From a checkpoint of a small transformer trained on Wikipedia.
Architecture: LayerNorm before each block, learned positions, biases on query, key and value, tied embeddings.
Each number is 128 + 24 x the weight over its row's rms, rounded and kept within 0 to 255. Layers, rows and columns count from 0. Numbers have three digits each. The size before them is the row's rms in percent of the matrix's.

# layer 18 MLP up, 1024x256, rms 0.157, rows 717-744, columns 0-255
106:121136148125164122158094135128145116131134073108135126146109087154130143103117145119144081109134111093134118117098154134143112157106093119146168141118118136124132127154129139116097132113096156099119087139137182082118113145153150108164103124103147171143117113082172134174094104153117128169108174122111126144105108136152180174128116085127110146145130150121103129135132088148132132101111156120150124143154149101169108095141125143066142082121132107131136127125123106116140117153170110147136132103118120111136143121128140121175126127127127084151121090166124147090125138110147128110139084188100094078144131118077135135124126153134107139118066110176157113170120166098093140122157127170149121069184111116156112120113102119145118142164133139104133126143111126096172143112144116
092:114105107154159155166089167114083108141109100139118132132109134177160103116112150167099107163144172123132164138131063125128127135147110156152145104139117156140132152091111118157133151162073123159085139126133125126113122147116140157104142111143130152121087145124123162136121101060142113157100119101107145117143128114093135147187144129101104135107133108105153062126119138097153132143131111151098102131127125178162123120156110136133146138093163128108130125154095146126125159169183119142149157150184163101166075155135152131181114123108118132139161108124111086135116104156118147122130108137139145130138141137159135134132121163098140108109121149153123122131123126126182116153117141125058144153130079098135093091101134111158126128121144129168118136151148111156147152099133156
113:143145092147127125092128122145143125135153112107106103127125111121145145166148068140087083148106101114116153163138122135101096166112151106118098128082134098115101141145170169125131128119171156092149144113119124108150144154106134107139127145140120163134086105114107114131101123112122148148092079131159139143112110126139148162096153129173117144098106153134113164129175109119192158112160205139126116160126099120154140123144155118121148134099112136136120145132159123096141103114090122143141111126156130095142090134137181088132177138114119071119102144080123116167093158138084162174145143131129129141142142136148156133116144117101135124126143137123148111114163122131167118123106125134132114116125127108128093094101177148141130127135094159146073160155109135049149149135121162
090:070130100111152132137091111120122118147146103144099134147101190124179102158141136108118177131152107148156137121123107157122129116097139127159120112118162115166091122137143086084148172129106149109155117109175116132060144083116110143125169105145092101143118118121127096101129131168101080120173115126144134119118090124136086141162138130140120110170136103123108124130135191128106122147115093120138133119137100158179116109151091103116126105115110128121123136119150156152112126138119135131061132139154146107113095113143103107166160137154141133140101125157113113122135158164159155173154161131142104130103132153101079137121105123154113132095145144145100148113089141160108117158111133123093104156087151104107170131102159147119149131124150145146122174158147160099169155128099140
100:116148134141145109105126141174136164175147134140128131147146119112148105145145099106152106178162129102124142104168110140117141068155159113179151113114120113153105166123128106133119098179085122157170112128132139136113112101178140118144131129168146142084113121177105093133131132173112141142149131154132136101136128160146117147134133111126138122119107138141150131112142082099136135094138149161096158160125106125122123137133122141169168129113138144120182135156154119130158127119137192172120128134103132123114152134082143148129093145180142123165178144127114121119179102136141100129107162117118116137153128104143108126116086112138114090151170183129099115115126104077107142100138099112137147169071128155136155129104087159076149103157121116109135131078091163123122145124149104
098:158130118072115146097154127110106138104122126150156142105114129112156095152132112162139086102147126158102125097186095072122113166141103132139100184157079158134153128127142115077133111134127123158125123117118129137140109121096110140101101136121186126141131100130143134123098155091112185125081118122135160143135103105107146137173163107118114148075148130133087126136120117155161116153144154113122128101076138168137104141133124136095089166124101139140167124139159128168139097129149117111100159158143179133110099136133146163093165140109087088078168132140158144121125143133112095175110117123106132116089136137130133123142145146135132118120107142142144144133100112124120121117111166105122089105120150131154118134114176127152116144153115168102097136148105125089166184113173113
098:120116112120171115122105136141110127116095120135126122134153159128111119091145112116086119159134149127137147107114134162160102140116127144094137132132166124147139135142148110119099137096126130149107126134078181097092105165115126144172135168161121107122074151123133134131094117123100137080075103071131105166130129149079084098115116140118151099106080136103103113173140145118147159144115074127166112159113134147166081132149151173137122134145127090135088128155124164159137148137164152106128143111130116154156110122118122152144102158103143088167117099132139090133159103115143146091123183127146145131128143162087151108120093090100084154111107126089112135127098129137141083100173141122103091114145129164119135137144132124113133182137158085112143116074099120126134114128136114
105:158143102123066145115095128096124161109133080169152154151140125140111144113125155118191138135134097124110152148109143158121161133126181147129139137118141139113153099166138109103158135127134143136121169163084113165119150139141089128120115118107095137114081112183076108135141119140134102123128087093139169136123115110119100147131150099086158081090155107123119074163136132146102093124121116097104134121119109130092139137128094138147107135120137117118132130151127126138128125097148095153149111109139134143096147107125130130109136134119143096147112122113130149196098102144086124152114089064086112100127126126161144155153147116075112115155129120131140084152118170146126128120180101096152138112116119119122123154085137111101139162129117139056134108135104121178101144163100105
103:117108149154122112089162155115138092117119082120117122117108133113094095116099136097099133137061156160134120160141133127099126124141102137128157111116110119116138137151152160139155137098116096111125084125133107158129138123158125142099137100151134118108120116121143117150107133153099090102154141114146079152080081112146167132154137093125140155148144144146112165151128144112138120133124142138126134150130169161130098142174112151100105140148099109123122110096124124161129164122116104161126162168101141122141145127112104196157110166155115116089103135105168194098127143126153109142100139126156103115164187108143118156150175106110162116038165118153120106141108095165138171106138121127123138127163122100113134086149155122175157137122133162104139141141134083157137138146139145
104:193085129114148137129139146155130102175108125151148107117106122125146128111088142130084130146108144079153135100132137139152164114112135127111121122131153111140121100136107136127154152142141101123115099097110129144133092089131145154102125167181164163129169127083089167141129122122085132124092129132157137153097138165117115145118125139102138123116115117137142118126143115105148124119137126142123164127131124147102124099125147110135110153123104146103128105099156135153183173109135137123100108085124134103084154131142096097176135136146130123125125126140126119086114154118094088132139106110134158125057157098130066097144126130125168202120122134121178093131140113141189144073111181138095103155141166128123155161182147092097141113114083137144130154108111124157117109112122135
098:150138151115159146095147139113135177140160156130100159108145157113174125092152097065100090150117124147096093158141121131125201117081121096166155065169169084139130110134107146127154151147118144111144165122104118115154098110134134102140146167116127106143107123106197110081112129105125128113131146114115143144112104102120110134101113100122141148133081141125131104140097119150098132098113117151114128106169120136155145084120123108155136120147138147129118161150147146106166146136146097159128139193131094129134107109117109152149145111142089117137081123083125088166135134133112094108110121129151116108116136144171122114184126126130140115149108134142158147144147139118106115131126099112144131125165124101092074151109113138127130101151102161079101094152088128135153148101138109
097:168145148108170100140152131167123117117175101158126154160132125116124115108129140102118138139135104114127079130102172139131185141138148114106095137114193119101128138134116140127116135159094117143117150160120167107135144131093124155146088146115110157116086183121097117136131190138126107084141142148062116131092183165117164155153127109148148127122127138117131108131112105179099127160149084131130086138108149104150155135108089141166116133108111119113167139115131128119147122124092109118133150119089134083142122128149121145087156128101099105159150157119193135145145140109131121143143151100129158128156137117107103115129137156147160192111170143097154095104122141149102141125108097152092126117129118112136133077114081139099167107143114118116140134179144145145103107119155130
099:097152087105167090111095108127114118112158164124118120131179132142111122155108107141098130097155112093168179075120122124109144153160140130156105132150112148145109133148133128135130126128106067134145101145117075175110137125185134149106080147131112140144121117166125067151125116134117138157145144117153158145128139167103108164093160100133136124083155164138165151143152116141167136159134112145130167158122135089112117168116159116142090112125060149137147106049113113097116122137155128127153171126132085141173132087111153139136142113134127119128107128100135140146112133160142107148102148143169111122158126149124111106170121106081120090153144116145155112127133118145110154124108107137184117140140131164131127135115126145112097177120146122136122110127094162126145127102153112
091:125110098182100148146158119087174149146117153134136137108095160110188093147122150125112161143119124121116108118131131114154110161142098102140124140137133076113113142127123109112093153102123177135109125089133127131124150136134143159120127112140127129160133126161137116151117149156138147092134141162161149101163101144131131146148111135136100112128100121164128138139134141125157145143133128120167105065121092097153126118169134088129141119129109167077126117142143091109159148106122124163119155132149127142168100121144092106157122127149133102079139153130178099150077158074124162156142144110099149150170124097130167143128160091111076096115087152094144088153192073137157128150148129133139112158129133111115144135109150161147099152112185124120139121172112162118133127133165119
098:114201160155142129129171122111094089161124110153156114131088082081163134132113073176122147143115109107153133100116142113106104151153170123131109106131092155099095132104109091100125137147133077135147084127171106147145095111172135144122145099121152130103161136095144098115135088109105105138155156146138093136090143104090138128091080128099176164122109134181109109139162135168121139128117113126154109092149110183114146134133161121142137159126142090108156113146127140112120098151144175153136142156132100145136135142097126155127151140122150146151149087118134130135089106132136134116127121153115127156101118117140118154125125129132135153123119066116159120133099069172142126120155126126121109165133156123161166120109140124108140100128079113156107121119148157131120114100113164
109:107137137119160122096166094128183151120117188144129154122139113117150085125160111175118129141095114124152125124118139145108128124102186132152133080160131099129133116169112075180206148137067116119119118151102126123130109113144129150121149134176126151117135144152138132128112168157119124138145111145111134099135129134137121129110149136155130136101163126153137119129102106110131130129129087175067141109127134193114139119126109165137140124108092128098103112139119143132189121118091080155143156106121123149121121090100148185136108189116113118147125089154131144113144162114096108114114141115140126136124116083126106137109141179103120105132114122134113100112130165115104133109099128139123141108143121129129124125092184140153178148105142148150149192098140123169113155141108156
098:144127135103167153116166135105148140108117115146125130139105149173125106160136131154132129142141116151085141180166128119128149134080132115169177157141151126105095115119125159155131082128104158154144138171141122121154156173153107121128145082136137136122161163128118143145110109119108127116140162151129154123148120151126120136115113086130119153141152145115103081139088106106120087101139151128179113103169092134116135115166166126113111132113100136106143122149133126153110120147134117136201104111112154118136134134126070095109139143056145137122130131119151117181159129152093130108164189118118138151143177136095132130132135104135131106121118132109157097102133138117113117087114103122121037146174115146100129145141150172114124166112146120132171144112172139112105164134141094
105:145131106065107156118148116073071154114123101123098132107136123153127145117149140120186125155113147143133135115117129137112103147138124094160130128115162112162124134138105092091148131135139154101064139130180080148107139152155138155145128120116159096180090104153096144105109112086143128108107104120115167107106107147117145160145103145142148095108121116119141140108095101130136120130134103097119152136145092109139126121115177114138130150098119102078135157130137123154165133130141123107086138143109087052145148138149102131129135157148103118135100109132085087124127145096144129132114120119147182126120140169095164115130120150154142124134115120130136096111178125132149126116122103167133122176173177150118166066148151137148136157123106141107110091156154140140157135090127093
106:151092110130126146155129096123115146086109119112123103095092127116114131153126134117089105136088125127113156151118130172140124123130146138154114126110093118105130131168138126156120087156130130118147151129096117163134135082126157121153149148126097136131133135137135119106171129092067137117134116120155128114141118135169115114180129105115078122099103171115122174116113112130148113126150167112119158113171157119138130134106142099130118106129125083167161144136102139118118090147115152115125122162094133102124123108097145145089170100138091083116085129085115143141131121097160095132141157133123191122139134157147097134160136107120171087110122154160094115136159165086109090154124134107128151099080108128155085126105165131124196111103095160150139118136183109082076106118157114
100:143106174114121112123150131121136135171121180125162114128149127146127106170124124106167139102161125102160108167119113135109113107121097133112120131133110090108108138138098162087101172087131139148137109109126080146064103118117105112129098082142147116112113101129161108137087154146099134126122128158121153106157164074139111112137066177116103131164152107108085133137129145144154119126151100130122160147125155122154122164120131093089110129098103122119102121114088132127144140086134143113145145113116110150130160129156133102169104145149078116152156075114154146166157133131119141103142098130139121149132169146143073156158170148169127138165130154151146143102145100144090159122107166174113149129141133119142119100105106187146123159129144110125153133147097126153128111137180110
100:116118101138089169119129149121119102113100117098168115168145150143162138183097173096153130111094119139125112116157158123119131143152177108112113108143119118108125110105150103132113110128122133117126079140125153176115108139133119122142128140151136108094109163119190139107134102108108098117140150186155095099130137111124120138118128122114143133126172105131111085141163131092156136128132156130127130125156159139142104130115076131124152134138124123145113103126138121111105134125146143109117135154168149156130084126121123118142128146116135152134131163095111090118068141168100133112150130165086096134122180094110131105129141126139175177144145129162118130045130110130106089139062092115118147133137169166144161146163163070091077148129102121139132068126156142102116136118127133
111:117180104121147135100102129112097125110142084115095099108151131121153158132116133152137107112153109100131150126122099187109125124121166142139140150098080128137164101115109108185123143133109160127173122125145136118114103132086161112136121175123110135127128143152118157159107115111122136117180134121124122117161138115102134142138112104126124082131159135125101130159059141169127139087137154136084127103120110170107092112132133154102130138114140180088141120138149115157122155089107144124152132128144112140145114152131142177082148191152088131120135133137122167128139114107155125131146090115118102124147158117140145149120152092112073143117178101121100157097139198113107119150110115159173127125153107117163112169129152153123152114150130127149159119098071126143102125176168148
103:131114129066111142110148092142124134137109132143150122114165099097128123142135131139140113129129127106145141134153190147084126100145137103156131146152125089133084104154062155132134143108172127165148196148158120142149069100130099127089143136087116148178120161084132116127133140138093169122108145114159157123124088126134137129124110094119119144148150119151145120132095119145131120122117095113135151129173115127106170122073106080097161111164172141146162126126110116141110147110095165186124134102144098154155100166117128109094127131104119158114081092098150132136168114105110134089139144170110202138168125151099166118120122144139131129140156160113169109126123143109143118124144091134152108144112111124122189107114139112125133136135108131114144130160118110138134112105156145
098:085083163130152166109125126128192124122158110114142145152116153169118164128110115133128161085108125106143127142158142136128124105124142138099109124128131156138134139121136102104180102147098118132164125136116127164118092127123134076108134171121115107109153126126136155156104116159091098148091115155154104134142116123072086148157130119112148119119099165100162138096142110122114152122120140080122146138126140100143139100163126099122129105128150077140152108103144121133130123127118157130162129121089170181105126148119135134143123139042124160149124177076093112137091113134110111131119130114132102122118186177116137100098141119125149119136166170097124088110086110169121126117120101131142118107089158079161169089080147126136128133123132158126078140129161115150116132156132123
106:103139135118104136134134155147155184167087128148164117118141131152071130115073104132125147131131124132109152125137109128132097120159126123136144112099131163106113140094162142125107205118123153155106123121086142118111109182136139156121142121132108161141127131146123108098099118150148156146140116149114116148131153113129123114161135059112094148138151109173146156105128174096079127122174091155146135118176134152140123115131165132130122100153138126128169123142114129111110131109132125148127136121132106141110133130133126139117132143157132140122127107183145122092126130160126157134185139152127142157105109116139118144108138125119072176128141114132195084122162129089137072141093050141185107170091175109118151116165120130082111137105147121093136143118130129156112116159130106
095:110100126094124120089157144147107140125138106104164139083128131134162152186093129179139138110121137090117150101089118108154141162141156182150143117150141146121138142123128158102094137147139110117117146124146130162117109148143084146116116103157123122131122094135152152111141091142129151157075148121114132111127119090130088139155120130087132125104127098119173135131137110131087169105108146088143154083121170113159168145097160149141139158132122131134144122158092112119127147181166085128107109134099085144144113127122168153110116120149141127097203128094142156095132130097148136147142120127123131089118134119186110133184154140073113072122095123076182143129127121106145129138106134112136151137110095141164122132106115122154092101118106146123116168130122133099100100098135140
097:069117158127117126113091175120164121115080104137117110151102109127100129126153153158132126144124095115112115115175086148135106125134148097147114095099121144142132148130119104163071132092113149114101095190138120105092101145129153144095111124101142149111123065126117132109115138122154128138123091126178139133092119119149154122103161105083115153108127144133124138138107150137131136133149143136141128114166143102098123117174129077137125142117108160113122133127132106157108130108141129187131151121131151117085167119102158109175154160088119153118119163131098088135158174113140140112094092133110126170141145133110145141141151176116160100098159151115129155100159139163155148137137105085193151136121131109106136137141107075111148090144147115124105169139101168158137160105146128
098:081115119103170118133134119127118123139081109116131141127129154077168123128124127111108103139119130133152108095065142136138130101141120151118138102102172115156134111116138094109091147097153102115144068112185073140132139142108126136143158135130138121126142121111166138128130112096176151096126077108072130087161101103109109111139128145128151121087102110161079192135114172147073158135123076111158129138108124135178129120133114129142119118112119108145132100112156167126138100163090125117130151147133094115127136125137167136143114096146134118122112102132140121159135112110164104116094131129105113129100139084168193130106139111145122091092123086116130126138122151149086144125156144155115138080143166119140107092142120148138123137128162127133141125074131110105068139121169123
# layer 18 MLP down (transposed), 1024x256, rms 0.165, rows 717-743, columns 0-255
106:117143143126105135147144103126168124129148094140113166127121126066108137105128143095108151168110116115173108122140086123171132182075116146156101151117137146148121129138109133122141129089154157132172148152128153102086126131161112140096147130124148104129116121133155102144137138097160142169122140130130126082120133151128095129129178139181135135140131168104105124088127114127065119159148146119146122112129094138119130175114086150122174104144108126105139132136058131138140127115116112180148143150174170132067137125121137142118114135147117156144104116102105098143140114102132124152134109124166147119140117148129152132134131122157091128157150159116093114122160164168134145131196138148152110108111134128171130140154098106151113129131065133081153094156082111113125129122096077
090:160168095113115110142136124103154196156158144138134058135143117111161118095121102139134140093102079137142123107098139163088152161098155107158110136110092132126137132173129095123129140111138107148127059135114101153110096111108151119165092127161132164098159135113140123113139178205116151151133141101106160155104109172133090131137164141122136114125126120116132129133142127105120159131099144139127119122102099098135127111122118096124132147120136159134132137129133158165102122074129136114139128141103155141145136129108172115120118132119129149138070151126166151100113143132113148113107142156106115126142117117096120152135145094125151096102112130123099111137119120157106117118151090090190142178124113167089095140168112136129120151147105142111128183124112182079170097131095125
109:171162137147132167132113135186106111130136142113143125133144163134129138107123130129142159168141134152113183171137139123102112134164165131144117189086139157120163113122144107120113122107115102149134098086084144168121155138126123075135129134085124086157175134100158147103165128092150103140122113150092140133138115155122094165140129143125136146114165116115108134118140139135135128159158099123143095106178131080140137137112137068162131121129128150096132119104155097114087159157153130124107122139137175104107139154156095106157105167140143104122139117096138093135099157141144107128128158137116163116140105127176119121107131099117105146117141113147080085106148170121155173130152153126158124138095119136086135104121153154144139053148090137128148153125113116164149134136076126
093:120125153093152114111144144144107095148111159097157072140102157135142168139182115129142143171128119177141123150109134155116121080123154130095103080122090131150114129111142121145131184101154134151095130120088149075158147130183119140122138165148156143183116090136126130125114158078079105162132189106170118109126103085127130159112098102128139147142113179149118120137123137148129094141106072154166127136156134156158153112103100104131129131119100109171107141159156138106124091148122121141119133116154123166101134146146140149153129142110125118114102138127138119119110132126150099130172121093108158126157136139167137121128139093141153137170159103130154127102126144140165114148147104111134113126130161138152112153143109139140101133160115119089160099099133093158124081118153183
099:116137099143121119126142101141137147101175116146125135065097151128128121092161172103121134106103141116116123159146106141086115138144098128146136124156130137145083120115158140143125150060113086143111167126151097125120150102139154131091140174092136121138097122146129111106116109149104114142143177119157142113080067102157139136136112128121126144120153109103133131137120136125177161160083119171154099127126105087165153097152150097127117151106139134135138147128156120135145151134172127102106129164131146153135161130102099218117167160088140107143116095153125144131137106136142177156099115122152132136189169131116155156121098138169155147135128143083134136130113113104107133129124097149127111123138183098125103110111198131143127151108123122126085138092131149106141119109106136
108:162119122127129152111128138104097136128152113084094107132157128126156094137140116133100107147131122147089132119189142113155138110147157133098139123149093172099111194117131115113132118126137150119160142159092119136153134165152195134110141161155092107102115156094153087093113170148138122121125123157165100089146119138136153124124066137143119129101114143106107145096123130142141121109106151098122121138157119111149179153149113119131137136126125127136133146088146114127132125142175123091121171144142110114180146161123108155087159149111139145100045103149152109127129141118125151137140121146147144106121088130129143112125121173120156115149170082124106085112150110130133116141133119120133147094162182113102147105134117128079139103090094092130130146145190146133136073148100164
098:140143121116139129153147151118117133125154106140131072141110099146131139142145122146196155098088112112153065177170128097133156120118166178072177120188110125169092163104160135153116114132144139099084128095142119137132104149100118146143115152164142120133129150137166098127151129182151138128108158144097133108161177139106160123136155134159142129165150124118130139111146151126117116138122088088116150110142092097117133093129141159090075145129172135151140094126122103113113144125152127092141155111121135131088100090128121104131185117132121140102124154132135134124139135133093108146150131122118134137116126176133095177125118140138144117097109174117168150137155140121151125110122171108119154104085102155171112151140082131146143149091101161124095134130141134106114108101124153
098:122172126124128114114125103156132122107167123113136121089121115130152104107135142156145090118132131132106096137120149117116076148110142145136118115144109131151111096118121125164150032148160108193140109122127134146113127071115118171157115118137125137105140119094133106135132161146122124126118152148128148092112156121117139119108153168120132142149140152159149106146105109109112168155167127168115125131115104083153154125136116115140168181110125125155192063121099133109070103142153127123127163121153100111148124162113088187118131157119128121090131121141126136105168114148120105128115131142131109159140130120129106112090090151130101151127142136158102090120123133146128154091065141142154097104127132092107160105146073137149146106126145148155105129146204119166135159134107119
107:128121126142132130121167115162151144152101168150165159157112103105102117134085141111130146118132185137107161123126115157104113051128077142113125124146163118120128072131168099141143157120160115115161101138130098121118121121131147125136144143133080108120145138102155113157106118116097136147148119145110180137124099115092124159123138136152103139135128101137152126118111151137150103145106184124108123162158134131142121138112135140108157131142113101156133105124137158149097117149142129130149142138066144152145156125095132143110126094141165139136129137124127118151116164126158143134115094147113122114140081085140082121121125126095213160158118113108132102082132133106152201110132113120144171168083149158104111106083103171168122083106177120139168123100142106148147123112103120
097:149151131123117144111176124126110101136170130115154114160165121143131148082171123120141115124114166181127149117126124113096103164078114123144121166169122127126118163111118113171109128106114142154135143117145128105113168107153122126109122111170108141134136131100149114131187138155150157158160070092123115159152098077091125097163110147142153103091125124120128121142078106119124116098156160098149144083110190116145083144095136128140122144105086128114097162150126154139132154109103155154142122143127128167161173115140143109125135138158112054104115114115090151151143165144139137122096143136129121096155132142133137172100167110103137142145100132133147093062114109141143116169132186137101102135142106112156124102088103131160123132125146146100144120130113129116159122136117109
100:101139176119116093164116134089119127129113098141131108144111122130111142146134119139182116150126113136162068144118181125134110121181134161127099166106110118131114132132126145139096141115169142073104154119144111124144131106134140143140109101134125140147146134146102119100135116133087097100159080162105099156177107175094151110146121171130148076127154125151144128145123129103139178122105143140110137146155148126110138150117138122075106113135101132135110117110077173168097142140136142108144111137072138144149101112114147105139138152083138147186121170141103166122105149137099140106154096131112178101135118136110145131136156157087117111102090094125176119185121087073147107145114133133128109100120155131167173158098094125103103134126141136144124115128145169114134103139130131
103:105071119110108143140121129158134165137145137135109110126148106118146133105129122106141153154146112094145113112149113133170140127170097103095109108113130128082122119124150097186109148119145129148098104084160135130136124146132116124116086117180152155141112104133109136131135183135090136127155094099142105145084189172151122140131147135110103120155178141110059145089130152150102143125132111115186080186112143119131154128133114103131109119159147126135166170152128134129132125178135137118135152100095108149144136135136122153096109163125163132160130104104134116094172132143102105108127142128124115107176072106146135146103104127103119124138137115132109133124128144104112117135142114066145166099168095105116099115088106181167095095134108102123161131151147126107171148120106132
100:130066179116105108154150172149123122100096145140097131126101100124134157151144130077129169143181100117177120146142116153114099122110057164127087124155083117119171140109061130072097142161138160177153149129123176095115135128138159145157145148124141091119111132133126142130131142133141162145133140136110119089125127137148168146125156164135109121163141146126143137137065135088073096107134114096151117137134101087129116105108154135128100131114114120132084124128107137128117126128121129122120185105147172166152134139099136125170103150123092144143140105166163128104119162107134127130121121108131118131143102120159143099137103139113112109119122108113133150130117117119153103149136137140126150147119142080133164134167100107121102179161148128141109095146131065128111125169119152
091:135197120122140095090130146105111119135120128132131139153141148153122132145129143147127070151156148162101103127091074143139140098141118176103174112194134098167191087085120151165154126146125125189163138164109086134105103116110100112112117159134122122140143124127158126104123102136167129153170118125098102143078161105133157125137167121126140140096167167133163111086131142164133117137116128124097095118108145186128146105109133150108151096143129125133137135152081175098118118111100135136115128113089121146088137137116128153136138111097099130128116102147095136154128138141081136126138108136112101133122140134132119183103114165091133135104140100113143137123104145098101167113139131105125129135132149122119127081098135100159138109156079089099118108138095091103111156135155132
106:167150121136143132140168143086131150156161139103126097150137139127125095108108160158115120122179167113128141106114125114110124156155113119133128133115126087128124121151105151105148131132051142185113126087172133181164150154111181122114130111128133134090139153141102143119183118075160126145144142141151141150125142135104150109098137192137125113115137135139146123097154081112140165144139161170153144102116154121146100155110078138109096116155127149118153137126130084124142100142127115144125133108068145095072126120102125127137085145151117136102139121107143151153121149182146121118109155146139135106135117158177132119151104141102124159134103131123131107143153144149163138126141108160163110071164101123111152136084120119088168117142101152136124090142107181154119121133129087
101:076145152126087127128138117180173122105124091125099143102155082148100109111143112101094127110150110138110128083168130091104136123138138122177159078172181117172110127116060095056126166128104116165132167136151127157083116160123135136134090160095108141077094117146105110095132121154111111110148103152146122116159141115121131133068120150144117124108088125127140128110155101119094141100135141122123135130106114112142121119165150134102157120150121110164136109089115123095093128176138119159084099129150118120098122114146134162124151106184107129152151119114172140136093147087121126117115162122113128123114124117109127156111109135112087077141127128093092110111102154140127175112133100113093128125134102140132143123154140132150142139136094101149097116123128121099151137115122110
095:134111161131120174122096112165174174125121096139161108103140111108139148129170125082129111113089180097151091130129168145125138136078108104119118101106149092148164086099097142156178145157137158129147139089166088096103078109132108119127134129147109145182144079139136100116128124129141144128105087102142145112138138124133121118101129143117150134122129122158160122140098169147147104117125130113131121138104096121164097079120109149091142086114134146141180147129158128113131110144164126116092091131187143153115112137131146100163157092161131144145078118123100154102118134125152167099085056149113087160152131157130089130133161132151080140124118140105150123169096129111119133082123116105111135120141170145128109117142139153109122122117140145138141153121137131136109138119109104
108:104113169120176120140098114104179137134089097172089132159144078147136132102143083170123140115132134162121083138107129144147142092118101163096075099123192096139121124098141131156145114162163103168122140168135115119109128105101086083143093140118104142094121149142106088141067108120111107088115111113136092113104134122148123119157139126103145099099121100104099161150119129114137122128137112113173150124141067128140121147118173120123134138088160105107104126144121134138135138161128138139146153153125101119132160153111089108127121176149121146106122121100116124131118128109124170137132100164177148093139106101117154137107111131163142100090115118114097130093184170113120130141099123111150112126094098107143153150147143104133174134107126149128100102101146168154118135134152150
106:136114126166147105151111144105126132124166094107120140174110168174167121165143160112121121118125120123095146163082118151146158118173108121124099126136120072101072122098137078146146156102165112130137090149106138141107152129142104149142091129058132112173162112157116097141152125133160151122132114118086119126090126130148106102121152139147166114141117131129147106150175102111134129114127121145082112132155101117144108106159091148114100097143141160164111130108104167124148108113153165119155127137163175098108158107159135144108154118075139129149098058111138097105112147105120160131116141097128130122111169148155128135136139121121116112119101105153145107131168116122167154106105124174116159124107099129122102136091071119134148151117115140135136153124110096121182118114150158
102:140147156105112076119125171123098123119115123131119109157125127147118117146081086124098119141105117161176132131139138141094126133137156151134132124127145097099162134108077121106143100115144171117137154131120152152167158177143124154150160174162141105145126165093146072173087096139112153098131113111138097158113134106141132141113111108098128158114132117178106135116143155142111139091105135118131135093139174141128111141145132092097112085132089137170143130137192149121148105052116131110159131124152132098129109102120126136120146180124157128126148162106128126116202153146167160140147071124116141163109112084099118103095119124140154148145153121104105115112124127141170162133138147149106128140156136135074128106109139127131150104107113130124182142102155143127136104110128165
099:124160105157123085141100156109137171149162108115157133149160142102124106110136149122149145156178151162115120070082125121154118115151146135110124106121104156150117146136151134099089136144118144135122119148121136110153153099140133150119125128164113126101144148157135099143125112141134128085068151131063136182093137083182158115147081129159118144096127162141120126149067141124121149103098140138158167148102177116102144150138131127135131134076136101128122134099114143094169112100138066139121096133132133139130140126108137141112145125133158147138110152139129171103086104137131113138162149112130131145137151117131115132147137140108141156144123150130088149076145102098077149140131152152109103110125165113103127137128117114131120136128179183093125154133202114166165142171131132
108:106150112137121137143129104137150145172100110174142122105139126156127148075123106161139097126115136138132118131130174072116125151136114142170159143086122114097108121116145111189117129120117102141140098117084146132097077137113127159130079057121153114139079148128153107109118156082144173121089112130153118128103114117126114181124155101127115147156135125145142155121097161120120109132110131145141120126099133119142123119105125087092111109176112147146068144109141114121114128143171141140150114097131145142159151140166114128122115118111134101117129137083095155131134134152146050161089189134168097123130146135132087112109121122167169115134143103126133138056123133169174126112128112133122082143163124131143139121098164103115103136141131112149101084135126116105098122130127149
101:083123092151137099138087113154143156138119108121076187118115107120157127109128138118089121123099142114109108154156125131105109092108144139154121169131146136105146122120168114159121146157117120164136102149146108104077136151156081112131153137147105127125109110118131136141110115151146073119117151142122156118146170141136129137168117162149137179118143134122121129148114129126131156106111090125111122074078139125081129131160137115092128142169122072147109138179138144158151104156113095118091061131138097119139151130136097131127127100127142122138118106160099109158123146147185175108150113100092140153112126145088162144157154115121162140144099161158156136103171131068113163140143157144124141160129129139141175146086115113104180113113161147146141149113116141136090150112148136
102:171164110098163148063153159083131101113174116132113141083127128095130085109180134116137126166110128155105151123163147128147167139104111106122137134113141129105140096124124146139134093143141119151156127137101085140133125130150097116084087134125123078116125155145107161088086116147108128155144166130108157116104127104131136116157128121110153105119161124107135129138117149125109162114148133131133143154129164131121122138134164140112130139131153165160106159087128100087147165117139119204083117120100090115171144101117145112159121158115125102095126093125161108153112110141148098074170141131186132097138110126134150167126091163116135159101138110142128163128123158107118132095120102134158144110162150155123106137151097124104103178137138073114154110142117105105126142123169162
106:120138140136166112073113104133147123160130147147124111133146154146107180154147075135135117135134141147113101126116142146136128093170117118101139139132100122169112092123124146119096136148106152147166122125071101118107158108131145132169127114114075122113158182105096104114135077109127131121105131106140127109126165135107093139117133141154149116128103118098113110122118114160131122099126156158125150156134178142162105108100082093108128135133150151118174141103133111124133153148110116118144164096146125105095105114148128075128112122167131175151117116109146130101057073152124145119136112101150161106109086143107124138142113135138168116094083111115116171129111108091146113179139152139114101133140183158128105096154089116120128097158092093135168166144092160149112123117166104
093:116116142122076121115151120158097169158118119099139128126115142140139099107091116099141124101161126123131105141149079118138166125129130199123142161142116084097129116144143110155129117144113127107165111112155142089127150171109135112125081115084142165158114115128124123120139154140121126143158151140155146090105058089096101133124155151181112125137119176139121198145151127145117118095098168071102104126108108140132125141135153103078156151103134141107139157123139123105103118109091155142099148136115133157139157143133112183149132125120140140134142129133163139166132157065126080147138155122102146146137097078140137069124138132123121117102157125145111143113148136081153150114077128113128097130114129168143152136095113144109097116105147118136182127156124106110125171122134142
104:107118122109125075122147182126092107160085121118123132118099107123099128069114159097136146142112129138129113148098103106159140127126135128124093113167143129169129141150142157128132113122127123115099157173156139131129126157120136106152083171102140120121114101114153148124099095150149136113145126102110143117102090159122095135111071138082122094114125144144111150169137087093095087129131156137123127127114114154139133110103129084132097109123141161085129104072111201153096181160135149118115148169105151076135162101148161138154137179183133127138139076135138119178123138152161152142165154113121102164115146118129101113108142134101134145140152127125137135149128147112096136131116134148119157145103135122129136106166162077100144127092070148121124151120143128098116097108138120